From a checkpoint of a small transformer trained on Wikipedia: RMSNorm before each block, an embedding shortcut.
Each number is 500 + 25 x the weight over its row's rms, rounded and kept within 0 to 999. Layers, rows and columns count from 0. Numbers have three digits each. The size before them is the row's rms in percent of the matrix's.

# up: layer 7 MLP up, 768x96, rms 0.128, rows 56-87, columns 0-95
# down: layer 7 MLP down (transposed), 768x96, rms 0.122, rows 56-87, columns 0-95
up56 108:459511511512470469511495549483516532539566502514492510501486537466501491500518498476495503537529527454505543504524530493504522572477481482473487488510513467504500489506510470505470507563528539473492502518474475512532503503487522538473475527504500510471506489528526535487541492482466492473
down56 105:512488548441476497531462483469526522511529489469531504516440462494520473510479538482471500510467497472446468505495468493488515498504494523509511507475503542469474539483502494521516477494552442494471518469527527524504503523534514490490523487524512498523530487502536479513515507462476523482
up57 095:483499520499505509517498512461510507525461486481503476528522526461498494500507461467507447515492485487531520459501502487514570508451556523537525510478490472482514521501487506493504527530534539529498488527498450471492488479498521480512520514467507496441447511510517516509500506490457541539
down57 095:517507470493491493527509494488521497501510565452476559505511507504485503514494505521464500474501482486486485496486514464525514514503519529491425491517546510459519506482526514490449470461558486484515511497476472517484522539508509528497484540476494557463471477522496499475465502477464512507
up58 105:522508500534512514520507540465520489518500499503534498508473489548496487507517507475487473496545497475493508519472503481481514549471531467506505513497515443495514541508551514518523490461473504590492530540483485473494501493452486502510510481480504536452513521516497539506478549479496490476
down58 099:505551540529524535491457516543468492490504492457524511541531478520477469470523526512472476526502497512486488504494484457460506490495472507497470460461565486499502504475498496512526509464473516504502556490502511484504526531524500574503507473496487518528456520497504502517476500503487485463
up59 108:503481503554492503501504497468525503496499496518516439508460463490478490502495489488512521516501475498476494446509511507452536533486497532495505546500496481528547522494501522521510506474526556542513530496460469470544483502520525488511483521477499501504500523417509539539494535510491492473
down59 104:495511514520532542496500474513527481500497510490496467489518479533470483501477561538480473539491516503504505532483494481489505525535483500478494512451503463478501549471452532514523438488478524484509479513493504468548520543516505534466521481449528494520448493471507494529483482487491472501
up60 090:498517497498536513505496480477504508517554502479508519424509500458508469506492511498506470526559479521504522450468507520505508487476507540488513489491478479516475510487449587508485538477457498513492518501487496493496483508497531478516513528555488517486501553477463513511479492501527525504
down60 094:525530475445478507532519446482473489489510516511456471500525503519470530524497464527506539485524490583501484520490540526500548504507495520502487525508504506472500502478483467487474483489500518492505487481497465510473496536503457528505487503486544467502455525519463503481502489525522486559
up61 109:528485514557528499519475519488496499544525487476483485504503485500502539542534488483483495544544518476537525527457467451511516546521492458454504497521470498470492518526487496523526520531501508497502510540477519543515496500492486490488469512511514482499437528502469529541499490492496548485
down61 109:473493479572509494494468470540538505514537470516469535529519504491452487534521473476494499486495481482463497496501511501487517506495555528533495487487458517535531528499534517472551517488510513528494482495492509465493558503473490502511538514529507523507504477499465540459514526505457501483
up62 101:490468463500532513507539514551508497490497523476528486478474512460494431490523440491504486498528440523511490485478505466515534476504468482490536496534505539483510555518509551490488513466490499481494525523498484486509458515504490502493517482478474547493507493503487507519568488496508511468
down62 099:495494554472479487478509483485517505479476492506486516461504487523524495507527475478516502434486473492515506508484490535493526516464525482499552480487483459533474481459523503548506517521508512496481475524497516523463465474520500449507468463477472484539466510513447530531494502554529506490
up63 111:471494474498507491477477543461504532478542488502526533495506491491516459486511513500524535528542502475532529486502486519503478493503533545489482513482515505476491496535520578505526533480458515546465520494470455516495466484470464516467487533517479511507511476488524510503495549497483550493
down63 108:507529500527478525470480516538524520493560452461516534533478515510495487503540488515464487521460537517540492530517515516489455509514506487512481500471454545484515490493515486476461488501495531504549531489460484509514483487497454501508503497475509482533496531539545497516437507506496510509
up64 100:492457476482496481498493474508494519530473494503500493484463510526512495486553488511488517506499486435510519487462538521475494514452500513489535510487518479477496468515474516490518533467503557493488460541522533479541482488470499525512498489549525506446460525523480497550475524452499482487
down64 103:514527478533480512474472544462503532486496533485500496459503459484485510491466530505496498501495472478515467477474501495519463500463548516538523524477531520500482486454524520484541496472538505506456475504514493534514470493511498498502449537474475493531518507478516511545486495468507508426
up65 107:498501451495479517516549540529486518503493487459520502518511506530464438491518497492489512496491478499567506463541497508538518480461504485500502529475505493503503519532487499491456512485498525525493492515521480461482496488501526532443527509493452522497517525492523562489506503463480513441
down65 105:463492546511525533478544550503533506491513529514502497498556489505502459484477486463514520541486522535497484470458551508513548473501495504508494484486531435491500511491483519504507504529495507497492511532510506503517497476456499572520485548510477527523489521473522514500511456475504476499
up66 104:430519468488492457529490508507530513546504499465501501500453475517473484493526487466496531541497533475464548498473513502452488470470479500499503542517501481531506498510487515473480519535481510481477494505492576498509494464508513490459488492503483536490460528526507527491491550493507487476
down66 103:555534482432513442516512498500484534519472508506498478485488494518495489508482553540483489478541469500485514458515518515483513534497489510502527502495528511508524467511526521437513485487474490480498508495517523517483484514481510462482554511466488494557533449490486513506471538495514517475
up67 100:490497490511545474507485511511500530527501466479511449513464483507505470508526528518510535466500489477507530505487482508463480477508535521464527528528468532492511572488541506532472503484514516527471531498468480494530471483534516492512496507480500501493488545530544516531493502503531581506
down67 104:506532498491530465566523488498485529489497511478484501481488544530510528531493509495535488461510518555498503535467498511517486503499513493456531480496485532522475513495507487509519535509517561452527524544513507496522502517536484539511467480514541546480527494480460530512525483532475489470
up68 095:467506503497516530512483479498543512472504454526526479506531506536512521524494453518490458518488489459504503484453494518496520460522486537544496465485536528463507494463537499514474514504495510459500523468494493487512483501509465493548494538515532522477513453503494507536478483436521497457
down68 098:531514533487494499526476506500509471530476548481461541543490522515511485503476489476482529458483505496509499491447524520478509471520502479525452497512522506510514496514539479511477512519490558464497524476494527464473470457508538497477529495437532478496469509487479517522549472482498517528
up69 092:441531494513486507479456500519466547498508465530487470483479525476486513483523491474504499519501517491522493568455504495540520461546498504503465509531486512500467495492503527532521500516525470484510523479539460486500475483466507500526530490583475504491470533510472489506528518512513511508
down69 098:478499503466521494562549550519482505460483480474519529468484467477477520472495489508506491512503499537490477515438506512551540481510438494495492531504518460500479528478502496510488522500523501495546486500521496501445498534557517490482501492530485458490493530509511474480521481494497530521
up70 098:503491478518483500518498536530475507510508535498488475494502458553438503501485450503482454492474493497491512535501530546474491500473563506485530466550531515504504478478529522514492524497482471471501524533468518460467474493533495527515506507474505530472484537503514495538506476486528518460
down70 099:475511538514467461501469497497484484476435492504510471501495496488483523494501510493545517534499498461494465490516508506477553481523506508502485540473498505464468487494522480496474465491448538526493501483505465433491492484471511535487492464441485479544494476532474531479477523532502479485
up71 094:540511464497466502434480482505478514468521511454505516507516499498485457527495460490526520521511508509504485489524472518490489500526537464510499476463506452505510522506457484504503525530486490491433506466512536511558505502499511445495489528521523488460449455492486492506493500507528466494
down71 097:492507513454516511543443502495477526497513487540508474489516491451466549528447507515471487515489509519480534512485462518504473488521472474486527499511513486497476474516508529453484472477533512560505506523483544491506504508458509536465499524515530548475526510489500495521440492496487497505
up72 099:504494462505481510496474479530484527462480477482526485501471529469498508495496479512553530490506514443494503465427521521488516496545485523467514515511497491499510488515498550546498493484480509560482523496487490525518500524475507499520532477550505549501447474514489542547489514482497494488
down72 100:516466529469525464531491479504488491550509503490491477493503492495516483510515527479452515520516490465455451479543545475513484468483505521458469496481504463537517504457491477512480520501479527476467522473518511482492482477474457458477462539501444518507494476536474481468491481499505476501
up73 106:516490461512478517515492489524501511491496507512504505527430473492470503520511473491497491522498535469497501493484528490463533496476503546509536549540506500495516535531474489523511538498529522509516462474519519454486451460511494489508497537462531564528495499453487492555467523498501508512
down73 106:539519473588492510447481508475507515485520488508510468481495500490511468491493477481529521485475504501490518505478521498507542556508474488483484509513513511544514526539501542555480467508532475471444498539497516516471529477515499491464504516473515457490499511470496460481507521500481531510
up74 091:518488498482508471524512505509493515494509429469508501492505494505473477496540493457488528487457521497457544514532532543462493471460561490462493490494456529509523478540477504496500523493517504488474549513477528484552483476516498479471505525515473524476487500498518482509447498503473470490
down74 094:531475460480501499507525532499479459478478525492555482513455502505485488497513517535470489498500486524529460525517517545493504527477512498462534441514501533515506517459508511502550465521497502488521516473505499508466453520553482449529503506500554525493513472484496493514537487472499489472
up75 092:513531486517485475480504505455485495529481493501483539500468465498463511477546493496508515538475488465470535516438447522512524520430509477509476543480482457523534490487493483467475508485519499514498487472562498499482478498501496467497482490512552509503483534489457484481511485486490518478
down75 091:501479568453520497518517484474500515476475481499507514500515488489439500493500476512505455533536514510449467507480527526469485468476524497541507474477493527497485487492474519475497472505460494487524512490530532534474549518467525535458538470504522498523534487504509501486505485549461499480
up76 101:497497468494445472524501482469483510531504505491523486491510504505487486555511496490504489516496509486525535466514494529481496495444582486492539487481532500535515471483539470490457505512531532479506491486551518486465487514486455515524476544488534502451501523488476488512527513469536488500
down76 100:471481479474485500506499570511444476503434498522537529508461485456531517516482549521530525493509473486526512499487484488496510505493539509528504532480516468486498472507530519502531524496495486503542487473540466481492518549466500487476535503487516510494485461518491511503488565502510475498
up77 101:460494463491458526485518499527533509507541499492517503513494472483479469494501495481531520483484505461500527489503499482481551496464492516541544485479502510454498498515489503491479493490500492497532511493484476489483438507493505447533480480487471545495484501544501578538542508467462531473
down77 101:489535503452505558485488493524460461499526528505498493511503502503509535479521499510492456487446516485539523503552494511507519470503500491512482480480486519490524506544450466490495474464514509497451518508457496518532560534496504488474488533495495475489463538503517502511522492534475558504
up78 106:450513489503483506489539505538528501522503487469510463466485480516477449503517480494545521504461514482516505487488519492448498455454529521462485504476489462506490470555474520508506497505543475520502508553478477468494510524501501502523515521524507530513445467530529517500513521464515513537
down78 105:482502488506455529457487511530493475509504563527553519481524492501511470511455513525483489484503480513514501506520471511462547528485523523480517489535522490502454510513468474507498480501528481509505526498527495516497544529530425512466529497542493490490499500532528463518515465489468476532
up79 088:484493493519462499503533547512508509466487535479514473491474482506486529457517512484482509501451504451523491523482440494482490486468480523486485473479476472472532513539521529485516495540470523544488521517544492487510543515487499469492451491506541548517468513487456543493479495482503501480
down79 086:517499505535527476540493510499507520522499489519526502454506492457490482538476492500530480491577511539457554494522572502505488504485522509546528524502507534478506465484505509538477482500493486490499518483465531483486468494493513542522533504542465467485520466488495521503535481487497483522
up80 102:525505520516498455494516471484494502502521515431518491495520529508484546481541513492529472548497461532476501531533529462482501516517561439475458470509496487498484515510492490535515517511476478533498494438533481535519490520496460492517487500482511477513469486491496527532508513487497526476
down80 104:509489511501501503471523463506502538485505496507529455524513501475504490521459494496517485544495555526503502469547441496471490490503527510477525491528483513549507520503473489522486515493493505486553503482501472454536525502516444453505521489503491501507521486522501492574533509461496538537
up81 110:484493509495488571473475490493498545512497501491516464512470473476465480535488512539511486521492494476500514484458505521490476510500486482549502482522465501482502523544458486476462513482493465487467516538472555504515460503461490473509466488500505503516452510511487536562512529493458485493
down81 106:502519456492506525528479508474505500486478501470524489475495503493524538459465505523469481490524508513489492509475441491513445507503514480538487541512493539526476486491489471547516528476502461524532487475496508519516471478569515482539505495473485511530539512430497501514512490551497483503
up82 092:487484504517515461484501496516520506481522492497516508497485477483493454479534523429493491479472521524528491481478478473500493503491480502456486514473479458496507536508479560492524523490482510506467514506487458514467509476483507484521508512478483496518492575455446488543489515463442533515
down82 094:531499509501528458528535534479477506504486483515486483467526471476547492502460459480483476524504493505510507515441503523488475511529503471498475509523501524487523477486517488557487510523465512481515491460494489491534502525552474469536479471519457532447512481516456509511495506536486488451
up83 106:498502522552477509496504473515503515462561460494517508477470496506458552515511477485548530501504529513519475476548524493463513451502526454486464481509489502495507528465517485476517528536502465516506544464470465515500494471473537493507485479493521487526470483488458496518484492475505502465
down83 109:483498510498464515464530561518487534450497497503484490506491498461508507507474463514503528522470523533530498515508482525490491498503544522497528495533554522490529526488556494499472506516494477511494513474531443497508477493506446506499501461502487487504516475477504538501464464556561501491
up84 108:470536483529471504514506517448510536497496514443509520488473462528472453521502527485510477508500477457488506496511543526470476475507560494495493489493515451516490474488479484492435516519499489470466487475494483484487508483487547450499520474524517503478516477462491529500528489512522537472
down84 103:495512477540519477498498468483505514436502499494476507492497484494524468488468527501474470477444514478484491495514507470541486454533502471473467489521459467481521511529541493508522505499473506506525498521494533520486549461495471479516507474440494497458521524501469536540483489499526548523
up85 100:486530491510472505452539462489531500518519470500499491497516467475507448488513476528466512551518524508525486512501508533472513494470528469497494510519472524534516489444531480500433521499494479526504539503470527484507507514484466477505540508502497557466469512477506521514530519486478448513
down85 099:509518489489444537506509517492487475466507496521516463508534518528534488527486515469495499478513497495515541534500515513459509493461490503504480531525473464540489486517531536480492464478534477483479550483517476555498469513530497470507488497452504528513482587493530525499511492507520518486
up86 111:508546491505521459466475514514483515472565480534454498485509437482466473494504450495509499512526497484491492501508538490503516522495508531463483515468498522483510534555486524503492544498468473499512513527491466491494516517455471466482499521536505552455507535504492537486490497509517528491
down86 109:489502496525493523501469520449516507497542558536508511511497464492492494463476532475486495517513550425542501501469553508516482484515498534496471511548462518490445487505457473524503522536486484500472467514485521491476485469519509471489497495492471528485484542509509495524483486502481474511
up87 099:465507504522469497542514499498495497541521509493532483491427503530437439469500451504505502503506525481524497519517510476470488510482482515536465528523483525537444491528488483485491509489503513514466517485481544493500472532495508446542496496494520525510486449497515474504494480483503494461
down87 096:498503525521486513522514509498481470510512512475477472533510523542543447499491501485543530520471473515520498557523466509499502523537494481452479448504525487506535537518471522479472510511504470551485482506515442485459490527463495496506471530533540478493483505466479515507474507517482525488